Weights of a small GPT-style language model, trained from scratch on English Wikipedia.
Architecture: RMSNorm before each block, rotary positions, no biases in attention or MLP, untied embeddings.
Training: a variant of SOAP for these matrices, 110M tokens, 2949 steps.
Each number is 128 + 24 x the weight over its row's rms, rounded and kept within 0 to 255. Layers, rows and columns count from 0. Numbers have three digits each. The size before them is the row's rms in percent of the matrix's.

# v: layer 2 attention value, 256x256, rms 0.11, rows 20-127, columns 64-95
# o: layer 2 attention output (transposed), 256x256, rms 0.0989, rows 20-127, columns 64-95
# q: layer 2 attention query, 256x256, rms 0.116, rows 64-135, columns 64-95
# k: layer 2 attention key, 256x256, rms 0.118, rows 64-135, columns 64-95
v20 095:123149144115104098130124145158162112185108148124092127075179136121129052113092107114125132115148
o20 109:135109152140105142126135128133112105130122139125137132126114189148104162115143148181145157125132
v21 079:151125129123127110138114110102145108131160129148131163100135131116105133112107141134122164145111
o21 088:108151143155124100148164139121134093132126164117146169128106107113174104133143114094125088122111
v22 084:143086101116087140115113100138105115144097125119149118096167125132139109120124132125126112080149
o22 100:121166137102143100144126196127117107132100129132129112140135111146123122073124108122139096095105
v23 089:135116158124106119146177130107131147119114122108146115131114134104107123093146133137095142159057
o23 104:147166088116110160155139117162113099124139100157086120123146112108138159141126131128147138120156
v24 088:176143089141115108145096125105118086145113111110159094109121087146147121120142088109139178125139
o24 096:125128146085127130131127141141163132144110141194137163083149106117166112120150120090099110122114
v25 086:120166072169110101149076142117142117117117115107150135168101089139100142092140084097106135121124
o25 102:137154088099165090117095104118111085138160153133145094079132077184136113138125155128097118119109
v26 097:088209110139162107110104150092134123145146130120157105140121087114173122081144109134111098122147
o26 104:124116134072139143135146145143114147101137156111139110135117132165135194172112137168157140132129
v27 090:130104136157134145127079139172146130123102135163155119158109126144159147124136072114103114109075
o27 102:164149151116127129135123076108141139157132105117141134126150167091167148116137127109106133094142
v28 091:134130137143074112081099130100147107111115148099106180111148139110114128180093134094098114141146
o28 106:116112105165147141108138105149123156119080144141112143141123154136170104121143111102104138119135
v29 092:137152183146126128120082127110142158145170087103139161117092114143150090130135135137123101156160
o29 113:148168100117106113095144147121124129131118090090127130165152127127152176107106102127108107112151
v30 083:171135143099086117115102155158140107139116141121167145136145168126105129114166174116112164075119
o30 100:128143123141138120139140111143123107109118108136141093156149149138120126103156106150112139131148
v31 080:093168132106119095134134135193155138145143131134111108148128218079124166085163124190113094129176
o31 098:113115141134147156152110131125126138099158102148137120121149098108077180141095174099157124115154
v32 074:148124163150144146127139146193142148111155132108115146130118099129136128119090118143161118134175
o32 087:087167114130122118134136176107122151133104106127141121152089112155099112119134128135134150106129
v33 088:130095096136138148125162108102139091146156124113112162132134103121125100151038080128129125112172
o33 100:088101132153138130106087139111127128159135134118133142145117106104106116157140128094118115142120
v34 083:144136149145142136170117120128101110136103137137096137168128109110092150136142095114091156097102
o34 092:135147109089109145111110106139118097132117170158100144151145089073142118122147106131078132166143
v35 093:167131174171163167133108131129129118121129170093124147137135147134115113105173167132131133147109
o35 107:117112112109124099176167139108125117142134116140079134165173117124134174106134101152134146164135
v36 097:151131086111138161090103120102090124122124161081115158152122068159122078155169170171154132119134
o36 113:162153119130131105118164127098160103106095130093114153122127166122133088152156111125156157165132
v37 093:141105160141135138150164101132165109122112139147129104131178148104130146105137105111184115101153
o37 099:137132140123147149087129123113109152146144161175144093099107130102104163136133161146177151187115
v38 090:124139139151086132144152098162121132165098087114129129168147110117131148127128125098142157099084
o38 102:173101125132095134133132131129117111107104124158136100140137160095106105151119166150071135137128
v39 078:150158120101137126164116146117113112156127123121107152169156131119090195124098108139130120127121
o39 098:106125118141090110126122091134182129142126193107130097120143085103163079121129136125130150119084
v40 090:116112156138113113110119147162098111143136153077099162122118084175159141139118155160116135107125
o40 100:159125097117174085102125122096145157133113108135140119116130094122118117161124125186141163157163
v41 084:132130128071144119186118148138172106136140105114164117160115164166144102138152147096124133108151
o41 104:133133112124120142114120097145145132142087084172125141132140102116132098120148088155105159112154
v42 082:132187138097111098100132161150126116120158130106142133135166108126122130167067119111114141135147
o42 097:107126091160154111125123165100141131148143161126114078103095092121076172117123110140188135133158
v43 084:151134134100115114113136112135116150104118112100162127152107120106146149118132097141098149165140
o43 095:150098112146106150164113109112132160150105149167099174147176165124086107128118117103130072114121
v44 074:148072106161175113103169099100121138127124120111135146114099117132135112125126136123141125119164
o44 100:112156132207162099100113190158150119132126126121131130163161171092114127155117150147177106152122
v45 091:140122141152123131174125139131096089104090154166109107171115152126109133095134112122118156089097
o45 101:140155138120118113124127120101122113115136152158121129130120099084113125121102121112093120165148
v46 093:127174152164180098151134165117109171132162113110148146098109088155142109112159127106109141159155
o46 101:089118099138116169116097126130132110076149103141114105124159143130161135099099155173129103100156
v47 094:131127109175158106132121085121108093125122123135185108164085117141161154163124123119144115172108
o47 108:122144096127144124106147162110122110158092122146150090126153139130168133143102169089136113118118
v48 081:155098141133176159142128098133160148134131128119111121156080119127128080136151135148141091109109
o48 101:084122153149161097157127125154141114110161114100131123131133117121119172128148172142127113117135
v49 088:128156104109141158128150096196137086143140097141122093115101149111128181165110105123087103146129
o49 105:120133119105117137127135162102122144145173140111167092143139119110097142128111118145143181152106
v50 078:104177149148127098135075127129145099121154172118090127129137100138135140106166139125121101132133
o50 086:171134121088141114122148134146054112164144149113135157111155153133108164103132130121137124163166
v51 084:123165133115163163118136161102112131129145153129153117161129120102149131133134144097126110111130
o51 089:155160143131128129154125110133136108090134118128131143124143133202149129151160114126191119172116
v52 087:134104116155114144142141127137114132139125119125149145100130113142163099140126141125149133123127
o52 093:136125121132123111141138101142178125091141089163132130177136146123071119124156158109113098132137
v53 091:141157093125112137124118129136133079155143085130125145093087112133116122145073130124135103120132
o53 106:124091121156156088115138152073170195129131149125140095140125178148134114156118096144124102094149
v54 091:087113166132088135115140116135156168131156171145126132093134157150114127142201166122143096152147
o54 105:147057131138126152109185114101109115123149073124109135112130139140130108070127118148124121137156
v55 089:142071129148097131109113077106136145136125132129149157061114152147109129127127094137140118158163
o55 102:122142130131145122105167062116123135133119116108175158146137189144125128106159102117104100121135
v56 073:161131151150114170131121128140113089168129144179128126097116092088187111092114129115133126134119
o56 093:085166132084163102160135157124113147125176098113104096135158153127146107143142167108100156140185
v57 088:154178178052146107099149133097142092157132165098106115129128104111130166134117152138138097122134
o57 101:120108134127111127153131097117135121129099103145168118142119162142139129130106138097146162125141
v58 086:123112123138108140163162104155141121132084111134143143136149145150128099151094128092087121087138
o58 096:120148127111171114118136107118135129128126127128088104108131125044138087074133138156159120090094
v59 089:113131126146107126105112115130126169163141114133099110115107120110133088145148135071177133209143
o59 095:112097136126114125157125188069145099097111113151113144113173121185138099103155157120113176084146
v60 087:112102113159126131135156100144133183116152143130119130132134129104153117177147152196102121153112
o60 104:128130149130112083073165109108131124172139055125107126128127129173119155146088146130140116119098
v61 083:121145152182107146124132151159171164137142098128133144089118157145134093118114154151130090102137
o61 099:119157131147150127155123112129140123132147127110112136105110126144113133142163092122141127093116
v62 087:155109159129119136128141123149138156137093139125125104145129158103095145130188141146115139126139
o62 106:086131152146098108103138090126134132156158094169135164093172124141150125113119123138143134138132
v63 084:094153108103141160127150154108190098148117139097136117149139158152142104127147147158145145105167
o63 101:087141116133125139145161148126133163158155127120147153135119090107126166097127072143151130128115
q64 130:129131104157116115101131100069145140136129097166104146117124111114116136089147146116166127150136
k64 095:156130101143148128074100092171116107115126132090126122121091144115138129124158152134125152110133
q65 102:098129138121124153155159122104189122121140160096152145117096124146091132126121086139162133117117
k65 096:134126132113136137181089163105140117105128143146115147146139133181146123137128122110114152187124
q66 096:083140135143128116156126144109151113129142142155114095112153149116100084153106079130138117100139
k66 095:123098121149103135155119177116102156144145091133165162132147126179137127111121122122140092128123
q67 102:075178100171114088152172109131116132153139149142126101099119125109122138136095132119085073151132
k67 103:146085131142138126077158112114119145127089094118116132113118121165164104157112111145122143119087
q68 093:135158123154098171141154131134103115139153132124119098141186118121133154125104132159091116128117
k68 098:105151133097171118108139140125173148098104146157156133101063157097140137111111151119118131090133
q69 093:114131188123163160128163122112116149118151115173142142133128137144126146126159142104152108135159
k69 095:146117118128125133112155109163134094138117123125161171111129123081144077160102122151111118135140
q70 091:098156134123135109123154114157152153090114114092105136177115142121132165129094131141162118121108
k70 090:129133145143161099155123098098086124148115132114116141107119125089088097118119133152092150152175
q71 095:119111131113077118142131129150141128108129147093177178163140147138098118135165129136106118124119
k71 096:151119133118150097110099167128111088159123128114143149148125112145157093130140139116137169128121
q72 100:137121168158136124122086147048137185108133128135124123107157122169126134183137135110100117148091
k72 099:119129108112141118093175105203137130086146160124090078138129144113153151121124163162094129154117
q73 099:106151122081099126110143099155157141126108142139108167179112140124137130090132122138110107110100
k73 093:078142134097112159154115130112127143148112099149099107153112136117113134123137138102133105103138
q74 102:130095114152126137105122086137141123122190104117093135168140102126100108102154131130128142108124
k74 104:102142111129116133182084116146122121142102130166135089134092140120151191110153105089093090139144
q75 097:161132069152098042132133162108125146114140139143117126167159086129131131108066121152114101060113
k75 098:071124126145117118144143093086094107156109137169127165132103123116148123140097120118162164126120
q76 097:138111127098150117155125099113104181129122115161129173176110114117091128124103101093119164156141
k76 103:127082132150160139112143130127160085098113117096133132132103147130139126144141156143117096091134
q77 092:126111105128142130120072114116116126133133161109136108152096130117170092136125138137150068143161
k77 094:102136186083115126146121113148150133134146120170094166142116145145115103126142129090141112147077
q78 104:146118120155134113114094150150133121120151126123179106126144119101226147114175118101134104143137
k78 101:126137130102117107149155138106180117140129141167153145085120138179079092154075141127141106133131
q79 100:139205122143120145117118106072107131179173120132129102129113148123162135142098097123115102122146
k79 103:107115109134110135123175140128169156164087127150130145128109158165111108127139090108120139102168
q80 083:133127114132197145179099124124104151129158135116110112122142138113130112105110129137120067150139
k80 095:113127150160091097118113172124132123111146151130154120106143158147137132182101108148133189136161
q81 090:095125136157122097181143121119107130120181131131146166138163129119115120137121134116144110152087
k81 099:151127092150118186120144124162112122097117151127114110099176121124138119144120135101066109126123
q82 094:093118140143124144118119154148118101126120091125070133135126099171092153124150109122138158104117
k82 099:169085123101118128117110097128119165082086133101143086111144114140145098140125074127119106102189
q83 107:135113106164121158097141087165109132140084149095093147141126159138137169128121145086154167117153
k83 104:152100134109146088155122131095110137115123131129167147141134114101155071132118096166089117132105
q84 099:130163148125142091069145143132099147154087132142143128137112087114132058095112121112134132077095
k84 106:103110162159112115093132125124127159137153183120126133108117161136120141085077133128116126158140
q85 102:155175122128164149073113130128134126088142145151079138095159142131168113136132150082170126110170
k85 109:108142176141124145097154100119105120140103075136099072132137141138145165168155137141078109135128
q86 103:145128133143125161148139128124169100103134144119066131137125148144169125113119127110164133164143
k86 098:129184179156077114129146099103103117141121124105146139106129123122146119113090157150111126137147
q87 105:147142107127090086144161104084114120103121142161104070086113106163144132151099100143116122121105
k87 106:172115135096159154155149114149143130119128135114144187153154133142110110131141170107123133128128
q88 093:127124160158134082132110126092143085161128126117096136144149129141117163125121187089135144115107
k88 100:104157107098132144095115166146169155109177129142113135120097136123140165123078117112133124126104
q89 099:096149151153132103129129142126167107128106088143203106157112157139118144093149121117097127124151
k89 101:144106161096066145138107126085140130093141074115123104095112172101087105108086167110161137158127
q90 093:152151178113112120108118108102093105101121152095161139131102164111108079144150146117177123132136
k90 102:073134159116123164133112115109172119116172122161115119162136080143177143135125124146121135145147
q91 108:146097147129171162170114114078152107157096119110160119137131093109128137117113131134133115125128
k91 110:115143152112066135107135122150125128136140100119124112131094129118151125119140169097104122101118
q92 094:086108105130132129125127125151123123098112133115154118133108135145110144113115165106126126143120
k92 102:130170102115148123115135145125126106151152138175122113135097122139102115099128081114164139107093
q93 104:153180144106110138157137126073125157137136121110136122157107115151102079107119146135086143136122
k93 101:104099108075127130117119105124116116133170141140126125178144105096149141137080144108157126118158
q94 103:143139151146139166121160121184087129094139105115140157102154173122125114133107139129104106123137
k94 103:122119136125143104116162120091103147129085128124144165115099121123139118154149147167145169143107
q95 103:139107106115152134140184154126136123161129111164124154111148127064115110114061123128104120186125
k95 099:142140147110134082115116124120109130113156106159172136096131152093110121138105100118131138131090
q96 110:149099167103124153151083167168161126116091150131115122153101135116130113137140094091125107112102
k96 078:149157157134164159116147120104150123133135085129112131138134141165151158097176145133169163126147
q97 097:104153124148126114142127130125165125130084146117122106109153163087170126128102128157166169118121
k97 090:088157098123140148144122142120117148182132132119142126133107103086129114138118135121162159144122
q98 095:087140096144121125098110142156100113139127128144141137130126107139109093116112122129112129115141
k98 093:100121141160127118146168111126147110122108106153142140130106164127126131086112165103137125102143
q99 099:169162150131190160092108112150135149145145124159121118135129120142153135105137153183141112070138
k99 097:145102127126127152134091100122134154107119136144117112070102112166126134142136107115094109166119
q100 106:134129110144132126138124125103108139141165172108153086120139146115138116095111145193141153093148
k100 096:110138142127122165171160112160102134154125115121103108148175139158144095115115101136098145135150
q101 094:079120125136114100145123151152143159136144143120133112145137118142148130118136107116119176125146
k101 097:112168141103145137135126133145144144122124108126101117078169115155108168158142114135170154115179
q102 086:111128115159120138124144144144164140122143131160134135127101144145142154136116124146096164128119
k102 090:094111128088136084125104122154089145113102135103079131118146089116112141132133105139127078121148
q103 099:169133135156123125124137065130108122164126158167068126087121135131131120127125141104133106131160
k103 096:121175152144125104113141079094115102110075179110122115152147141108150160112151098167143173150157
q104 106:119106158133057124133155108115071172146157163115117110153134169100116167116139125141158161146112
k104 100:143140152168160167133127137120137119099096167133113149139133114156139108113093090169114114112133
q105 099:137133111151085122156127100161137101164091068155179154111104142103137110132123103109127130130148
k105 101:109104175122146106123114159123143114078146160130122096124097122152125131142126132148107098156160
q106 100:149141154141132131114116152103151109124154135144112174120099101179078088153119132140116136116107
k106 104:099133129131139166120123131142158139144097117074159120090093117101167104113135111139120142137137
q107 101:167123113144120107130126137090120130155106134142173126176139147109095131122138105114128141159137
k107 103:119118127115114142137147112140199137100084127136088139134160138108149129118093189168150158126115
q108 104:109113129136127133158163100161096116110135079099123166141116114098146105142129148132151112133106
k108 102:127145115112139142125086135116136137116118125097140124101111139112181122154151145161103110116090
q109 102:153072151085172113183064118107124101132125105112121146102117146144136135152120119154136153134113
k109 105:152130098118122095113141126113145120063110082144124164136094135142106137119117077132142103130126
q110 092:104136148113134114108140053155126155139159127141172113111126117111119083159077147122125135103146
k110 095:137146114171150116099152158102128097127103101101111161144128125121120097125104104139128113107133
q111 101:086127132122144115093100169127146164094138160138084117124100067113119097168133150123113174152133
k111 102:091125130118132134122149118102115128142121113102119139124126125139194112147143128102146113110075
q112 097:121133111112146133109102107113156127119115132125155095132110131114136148121144097127136068131154
k112 097:138118132150105129143150084141157132109136062154143154150138111143093113122172129110093097184104
q113 111:118141100127077157142129128119100144136122144115185106143131134125152123122142138117160101109129
k113 107:105083160147161132114121135127144095126145109133138166119140139117125168119106073130162110077081
q114 097:136128122141105147122146107114122135116131139075148129114170153121132084091138091102137154107129
k114 100:130076138108154112179131113141097096120155112121124087153123138158099135114153128137136119133127
q115 098:129129155112154096161106153197132133132135181088110132144109102107129175171176120129134115141123
k115 104:157090118159148108168131155120142111141142147134142126122169126148111129111115143101092144134143
q116 096:117104140131063135105160120083137149124076094105147136143126134180174118126168140148129138106139
k116 102:107140159108134073183120134136111100136138148145120145163161103117119153050141122111125097104126
q117 095:116157072107128108178101089120155125112139118132128100132136141141128114122168138173107120093120
k117 096:099101156113114080156089103127115182175093070118133161059117139103140120125108079126112108164146
q118 101:137068140140125078096138148135151097135155134121114182137110131150137145143149145148154140125133
k118 108:151177152108128112128141089091123156148122140123102145132129068088142108097087161122137114118091
q119 106:100167134074135104084141096093141154123081128121154149117202141089172159126124147114119112096113
k119 106:112108116082141178138213136113134121106124129114133093110076118152091096117118136134106123106131
q120 101:122168162111124177136101121153123108091132163111137138117108125132129128103138132095162129138122
k120 098:142134142162098162114150116154100132193168117118147104148122136125119107127123154123125109112110
q121 096:112114072145131159078109139120143140101141129162147116152096156141136158094116178157164167146107
k121 098:151135157117167132123149108152109134094120149134104134099119104139123123086124119164150155096138
q122 103:142121154129154126142150078073129103149163114100147083159128172112124145165147137142139121128134
k122 102:141162120101142135101135148148125149120117122158102210128160146122099145145131132134147072125136
q123 102:139133165154111109119101107119098139131158135140136161124134056095125130163104121130139129109121
k123 105:146126135118104132142108148114136078154114173116133166123124167156186125113158147154149135150120
q124 099:104131090135089122136134109131116119147110120104136133124113141111140170129133123149139085103174
k124 105:135152123119106056131117069110159115130122118126119110130129115163138175157128132120153120088142
q125 096:099119117119153113117162174176109129197149092105131134111116137146101117163157085129102130130136
k125 104:175128139180151100099122119113120128093115132157114132133132137082160088123130136113126113160160
q126 103:089104131167103100152149076137180116145110099121145105121148087129132150153124094121133109163144
k126 110:154150105121092112104111123108122127151105176154130143168124139122094106110135142127135132124159
q127 113:119148146161108140152111076098156122118121162121100127100164134126143099170122155170101136110114
k127 100:143139103114150088149134130103138130196106139158090161142100151128126108148106144128161132135176
v64 107:159107091144166170176109113177127089127101136118137089157132095090143086108107161112137102140100
o64 101:132120163139093095081136119156144128144147144128105118098154106094121083101147123144135101135116
v65 109:134107182149123141124139144097131139121141150135156145121154102131112133173120134137121115138097
o65 101:094099152119119111136120127089153099114174116144135130127110084137102107175123116106146174153139
v66 106:123153144125111118127086114117147104117122132140090122127081110131152118133119109091155087112073
o66 101:154118134132118119133126119107112148151097141100125084136120120128115116106111150139127128153098
v67 111:145146111124131127172154152150135114102148098147126127125054123115112122117139107092120145119150
o67 102:109139133158137135125117110172192098131108137066129123154107121116123137129146172121115125131124
v68 113:142170152122165129141148110126179101111151130139107126150105116128073078097144109109118125166125
o68 100:120085153139127149159127157157118133163097106082169101116073122085110135131148112175103123138141
v69 103:132058109147044186171150106117161134129136130158165126111108114122139129129154132152118161095094
o69 095:169127111137107090119082181085118105101133148127100150137103116115111130073134135166151081140144
v70 109:125129151127096176113144141113128142069156158119157093182124121099094138133110146112123123171137
o70 104:121119117130102152165089127153107099112136118109116105155116127143168134145166142083134087129154
v71 111:113150129113135171089103157142164100117094115162110173122126139136098143149069150127088129123126
o71 102:102057088093144121119137118115125115080134132118097135178081130138139133175133126124137120146133
v72 109:132146104105134170121100134138135150151101128089133124138097128107070115189192107114122108114117
o72 104:137124160126129153137099171137114130121126107116154134136099117124121197075122136141088157099081
v73 098:188098124129120116159097134114157124151133154182155061125122053154142100144159137140083164147104
o73 097:068093110140112140128151166126106131136123180132068148185099124124120126105086131111108126112081
v74 106:063120092109135086157133136088147148115124111109124102140127126141091126092163117096130097147123
o74 098:118084115114119151153114137125126140149136153116128122119136155126088134109177129074142128094102
v75 105:115130136141160146111112085181156076144075069089161102124137172150188121126168121144123121130169
o75 096:118128109118141094107106155157152181113150152129172131098117139167133085076134150156061163124132
v76 107:121157138080126103108115146132151101118140144113108127135101151114087130160106137124113114132150
o76 095:101159126144115105120163165135114156109114126167107122112121108118134134138114137137139134108123
v77 104:100110127117176147120163136148161122140139133128124101145150149123151147141102078112110140149163
o77 097:143114134083134084155147142111133144124121135090111127163112141102096151140139151104159167132121
v78 102:075097158106105123108147132116109156118166129135112170160117156139112112110175167149122123147131
o78 100:144167117137155106220131108124114085118123131087151159134115160129148086134132133168140104161134
v79 112:113154143126122136097158116078107124115114137127163131102125126124163104103144151123177130125111
o79 103:120137111176145147142120166144086143128126119151127155151146118161112122126142175146127099130150
v80 112:164125150116127143144125134149168110135090132129125147158104127144128136114137136140103115168115
o80 099:111111083112143160064123090115113124112141121125116124105113134147094074167145131130099141116115
v81 104:131173128150088114109117115105079156129126145116092116131114121157132142133132164130111092107117
o81 095:144138138138134156134120116118126100092133094169193154107112162104100112145095110116126123173083
v82 106:067099115150129125163126111103143104140132132118164097139074104114128090144116107137139105136101
o82 096:109110147094144132141132145138105167104102153136108111120108136075168122144125182134151139136134
v83 105:124142109129120125154100115140131115115111108123104147118124186094100167152102108120128124120162
o83 096:164150158130106120110120137157102140079139139090145119128111143065108111131139182165168112095116
v84 106:139130135129156073141148123119126146147139109106145111151119148092082111148089107119151133107109
o84 103:160126119117115111147136143155129127137146157110161141125122138184083151151088102099126130130117
v85 103:139127108146127117113141118157106101161152182130130130147083124146143102158185127122127140137128
o85 097:110178167077118087111107121100118160107137115103149124124139128141122145107142100131135126102125
v86 103:170127111113110099100130146164120103082126173119116122100129109121149171141125112118122122133163
o86 096:142122155141128086101149135110148137118130126091146102105130103082172118097108151163090132105142
v87 111:084110117117150121122099116117106096119123102135170151156169102111158150129134130143147136110118
o87 100:116093097140125113130107165106125159144127126114095105139174122151150102136114150090153150147124
v88 104:111163121118084128156153081125140114103121105160110160132149140129116135139183099096147140149114
o88 097:074155153184103127121065141130129133102129139114157119139109144156095145153146161088141114124093
v89 103:145127078151104134160105115124137118123126168089154094115151075087176126141159111123104152112145
o89 092:110137164097136115123104131065140127086124150104149098143144132121116093056075163127156152140134
v90 110:108135129147119130151123124150109098128114148144110124147113115143102109135126124111127100061103
o90 093:167078137134180113182122131152105140115075157127140119127136092153084126136116140143094108110117
v91 107:116140067144077106155095123120100132138109126139147099118124123116137120110119125170157078127159
o91 102:157107148096109110122090164079099087134117132131125119177179138133133125095119162093068122139128
v92 106:069153157107146108125072160106109133132149165121146133159103089119132100117125134144114132101079
o92 097:138183152122091151156122118136160111152117097130110167152121156109108105110104100111133133131139
v93 112:141139113150101099133146122151114100148116138106132106142110167130125159102099117143123135118117
o93 096:134129151113138143131110145129121130102144141106129158133128080109131085150145110109110121093130
v94 108:112112137104161105116093156177131094104160083123121075103133111120126142113093132133127152128132
o94 101:101167138124131117121125119158168170149107144140079154130120115121120154121106129109087153115171
v95 112:142166130151147138140100119113132134102149146117118174143136167065148136084145125149120156163115
o95 106:108131136123098120151119105121181124131114133159113076148123105133166134091149149155168190132129
v96 107:181165155132154141112151125114149152092121117175108101122149106134083136153126107080090142135177
o96 099:097127135159135070113110123153136105122118128092103139135099122111120140132144152122119125140144
v97 106:139112139106162099112150107129133116132128136170154152103121124163145119152123170108151099135134
o97 101:113109106151129116113146153160144131146103148153150129156115097121142096138111105121131092108132
v98 110:099137108131117110108152126130132132132182106130129109133136166086122141136091122099151167088137
o98 098:145189094128139131092165121094097175141115114145131144126132124127124089072135112173129162115157
v99 101:154116086131074147151142095134126118125179132129132098101102119122128132118115126131126138152135
o99 092:178120109095096119130092108101139134127132123153146116118142082112078115106145132118119156132110
v100 106:073159117147141117125082096128127100136126126115123133121095113140090136150129114132138105106166
o100 097:113106134107147065126106131150147164115119177139173111124137140082103113138131106136117107127162
v101 097:119155127136143119134115147108142136121117109130135153167166184136121156121097144116064154113133
o101 097:133135123147117125123150156096101116153106094103134091178121107148121157102107126119167146148148
v102 099:133155108163144132162138149147094101118140161108153065150117084129103131105114110115100157096179
o102 093:112146090108148091102088081116128124134144110127111125187104143096134158160152148141107128127096
v103 106:157160113161147127147121121107110141140113183171132153127157125119113210081120147162127117158110
o103 102:154148115126102122109110179148095114151080144117146102167117123100106168147153085126103143102142
v104 108:130124075125166129156124186158126125134108122142060133121102150156177142138103125141127123136111
o104 099:115139147159111096032189114122092099145128142113096167175106137138142112138109127105158141123081
v105 107:167136147134125144105133144126072124130147100103058128164156125127096132124158130115123118122106
o105 100:088134124142127107160141119089152148107093120129144141140124133180115109158107140130116131094147
v106 117:125175108131108149129119083150143168112140150124094134143104142139155086117145162105128120127087
o106 103:127081129130119135154122087166143083117104155158159162133101116127129124127127131156161139131112
v107 102:143116117083148166126132127139087149144124161145169129104133121178086120143170112150110140118143
o107 092:115135101101117138145120096157137145146120139085104148119109179149128176118088134104118145123113
v108 106:148137103100125119119100109156135120126152138121133121134121106129100099142127112132078136139144
o108 099:071182098087124121108101091080113103129124114116120139108155117107124055108141111131124120138109
v109 103:121114094177142149152152146112135139170143138136161138062149134129114130130152129137123161089101
o109 096:077136117138110164087081116156160128180141127159093119136110132138138154119144133120122124135134
v110 096:151153093125132147135133099104120133122154079127113189136088091153174107167138146132118125144101
o110 091:130124121144091099159153092147141107100157114147124136130139142160158120120110136103098145109154
v111 107:127130153156121110158144114111097188093132160115137122097121090120117160136140095112168135108147
o111 100:124124133128155106145110147107133063116137079147126136139099129114099130106150170123148121145083
v112 107:110117119116134118181124104124150089169107068111128145130134096146122082112123148124118122169105
o112 101:143113129161088148121180108122145151115143088086144129092126146118136135135114143152107119128114
v113 115:121083124127130095110104126113159050156087130147078140130157127097106187126158123154162142157121
o113 099:135135123070111118146130155130164121100103138088137138110139152092119111144136154119123142120156
v114 097:089155109075130141096116093093101131135105128122129142186092139120127144134101116143169123140117
o114 092:130117116114123108131158124104092142148125119137096166113136146151125144110119095139182139094145
v115 107:137131121123139130121097146124149109108145131144112137103131129150134104126141137116126106189119
o115 102:133082135150118171129167140169130100118113107132177134137120143120089138139133178140108137150126
v116 098:097134130134130113115115091149101147116121132125127102132101140149140135112104141111119089139146
o116 093:122099125142142130146151123093123163146095143126151110090094125107145128086142103068144140163124
v117 112:092131115127140131147113117129124109087112134107124122126138107116121066163139085118088138133122
o117 102:163147126148148059120161121113146126095142148113137127156122121123070123121144162094138111107114
v118 098:142161111091137087115106146132154148160108119127150135120123138115117213148129150155114147133146
o118 090:099126104148151122113141122122109142122105129108146104155117125136124150087140091110113127159121
v119 111:089119101159148165121091134105127132155101109135117153148141104139148174129156157148164115093132
o119 100:131113142195139124159119158138148138169093111117189157146149181194137101123138145083139143141142
v120 094:140108093104164081072115151135075143153131142131105091143115181106131113142133158141125143125158
o120 087:181135132123149136137145105164143163166121109138126114143105113121168098107142103135130137097135
v121 114:152106107108128112095123109131103102128146082139089124152114166127156077140135116095142100122129
o121 098:112122127106106090142134101159177175139126142102117132128125121120126121149091102131115113110120
v122 117:138133137158146123115146168174100133172140084147086131133156129128188128127147095159133112205104
o122 107:086140107123095108086150116153183140138113119141140143144133142113154142144080105137145126132130
v123 094:113134138108127137137145072101108137172143117130129116099131125153119143122126133134079091121137
o123 088:130179111131169126178122146121111119113118119134155116139090142165159180110150153090137075115140
v124 101:093135101112113130103076163115127139092105112101133103150161132127113149100146136118122107138091
o124 094:156059166146138136135135160141132136166089158103147139112144144096098138104130146133137152150125
v125 102:144180175125138116136137116129097137111128133116186127136135118129169097135165093140148158125132
o125 094:147164110114170150130083121139137116126169106155077091126087070121121085136119173091145129113132
v126 100:141139147122167127137130108126115148089133158125088113122117098173105099143125108123119123140128
o126 093:108089100133143064124128112151159142142138164098103147125109132143142140153128144110146099116182
v127 101:093149099162149128078075115132105093132149098107116095146126137122160120112100113117161105061134
o127 091:123147103116132117200159088141121141105126112106119146122114152115158147119116125108094148143149
q128 094:091163128115085113116093133117114121144120120116092093128162108154119159158119123144141116171117
k128 094:109164167090141103094112123113103138127118099128168122146117132189153094168165117150152126100131
q129 101:116129136118145141123107125185129107160124092123146124130093106192136157142157156126139131098121
k129 096:129128133134137096123147132140146164090148154140099091109102112129095124154119110104174148126125
q130 098:153169162092125159104143156167104135161081132120114127143073102096157089185135136184161124130115
k130 092:120115122169105144094166139106125136081145150105122094147129124153133173099151150131127094130135
q131 084:153147136082116137105126107129084117118127126146114140115122069077122123128130112089108154161168
k131 086:101130083142123107154169095137117167133134083131100132094114136126113102137129141115105116134078
q132 105:115185091114166100131154115132133145159144172135107136116136136122143106114156147113134122127134
k132 102:125110112144147122166134156136159123179110112160133153096132120129152157142136129106114138150108
q133 101:133138092161116126119146147112113143127143145106118117144110137122134153133149145117110109116131
k133 101:079130143126088137115116109123119139109147153172153131146171124112123107085093132147144155116128
q134 105:142149153082128117121092124155133142073136105062147107151128124143121113132144180168159144153126
k134 103:156104102150092105127146116140109156127112163159130131116106152099213152158080116130110110126133
q135 100:164165135080082102110161126156115141168119146132087109151101140139148134104128170101165137126116
k135 093:150101138101171146099145103149111136110140124110156068133157138153149111089098119190129104086134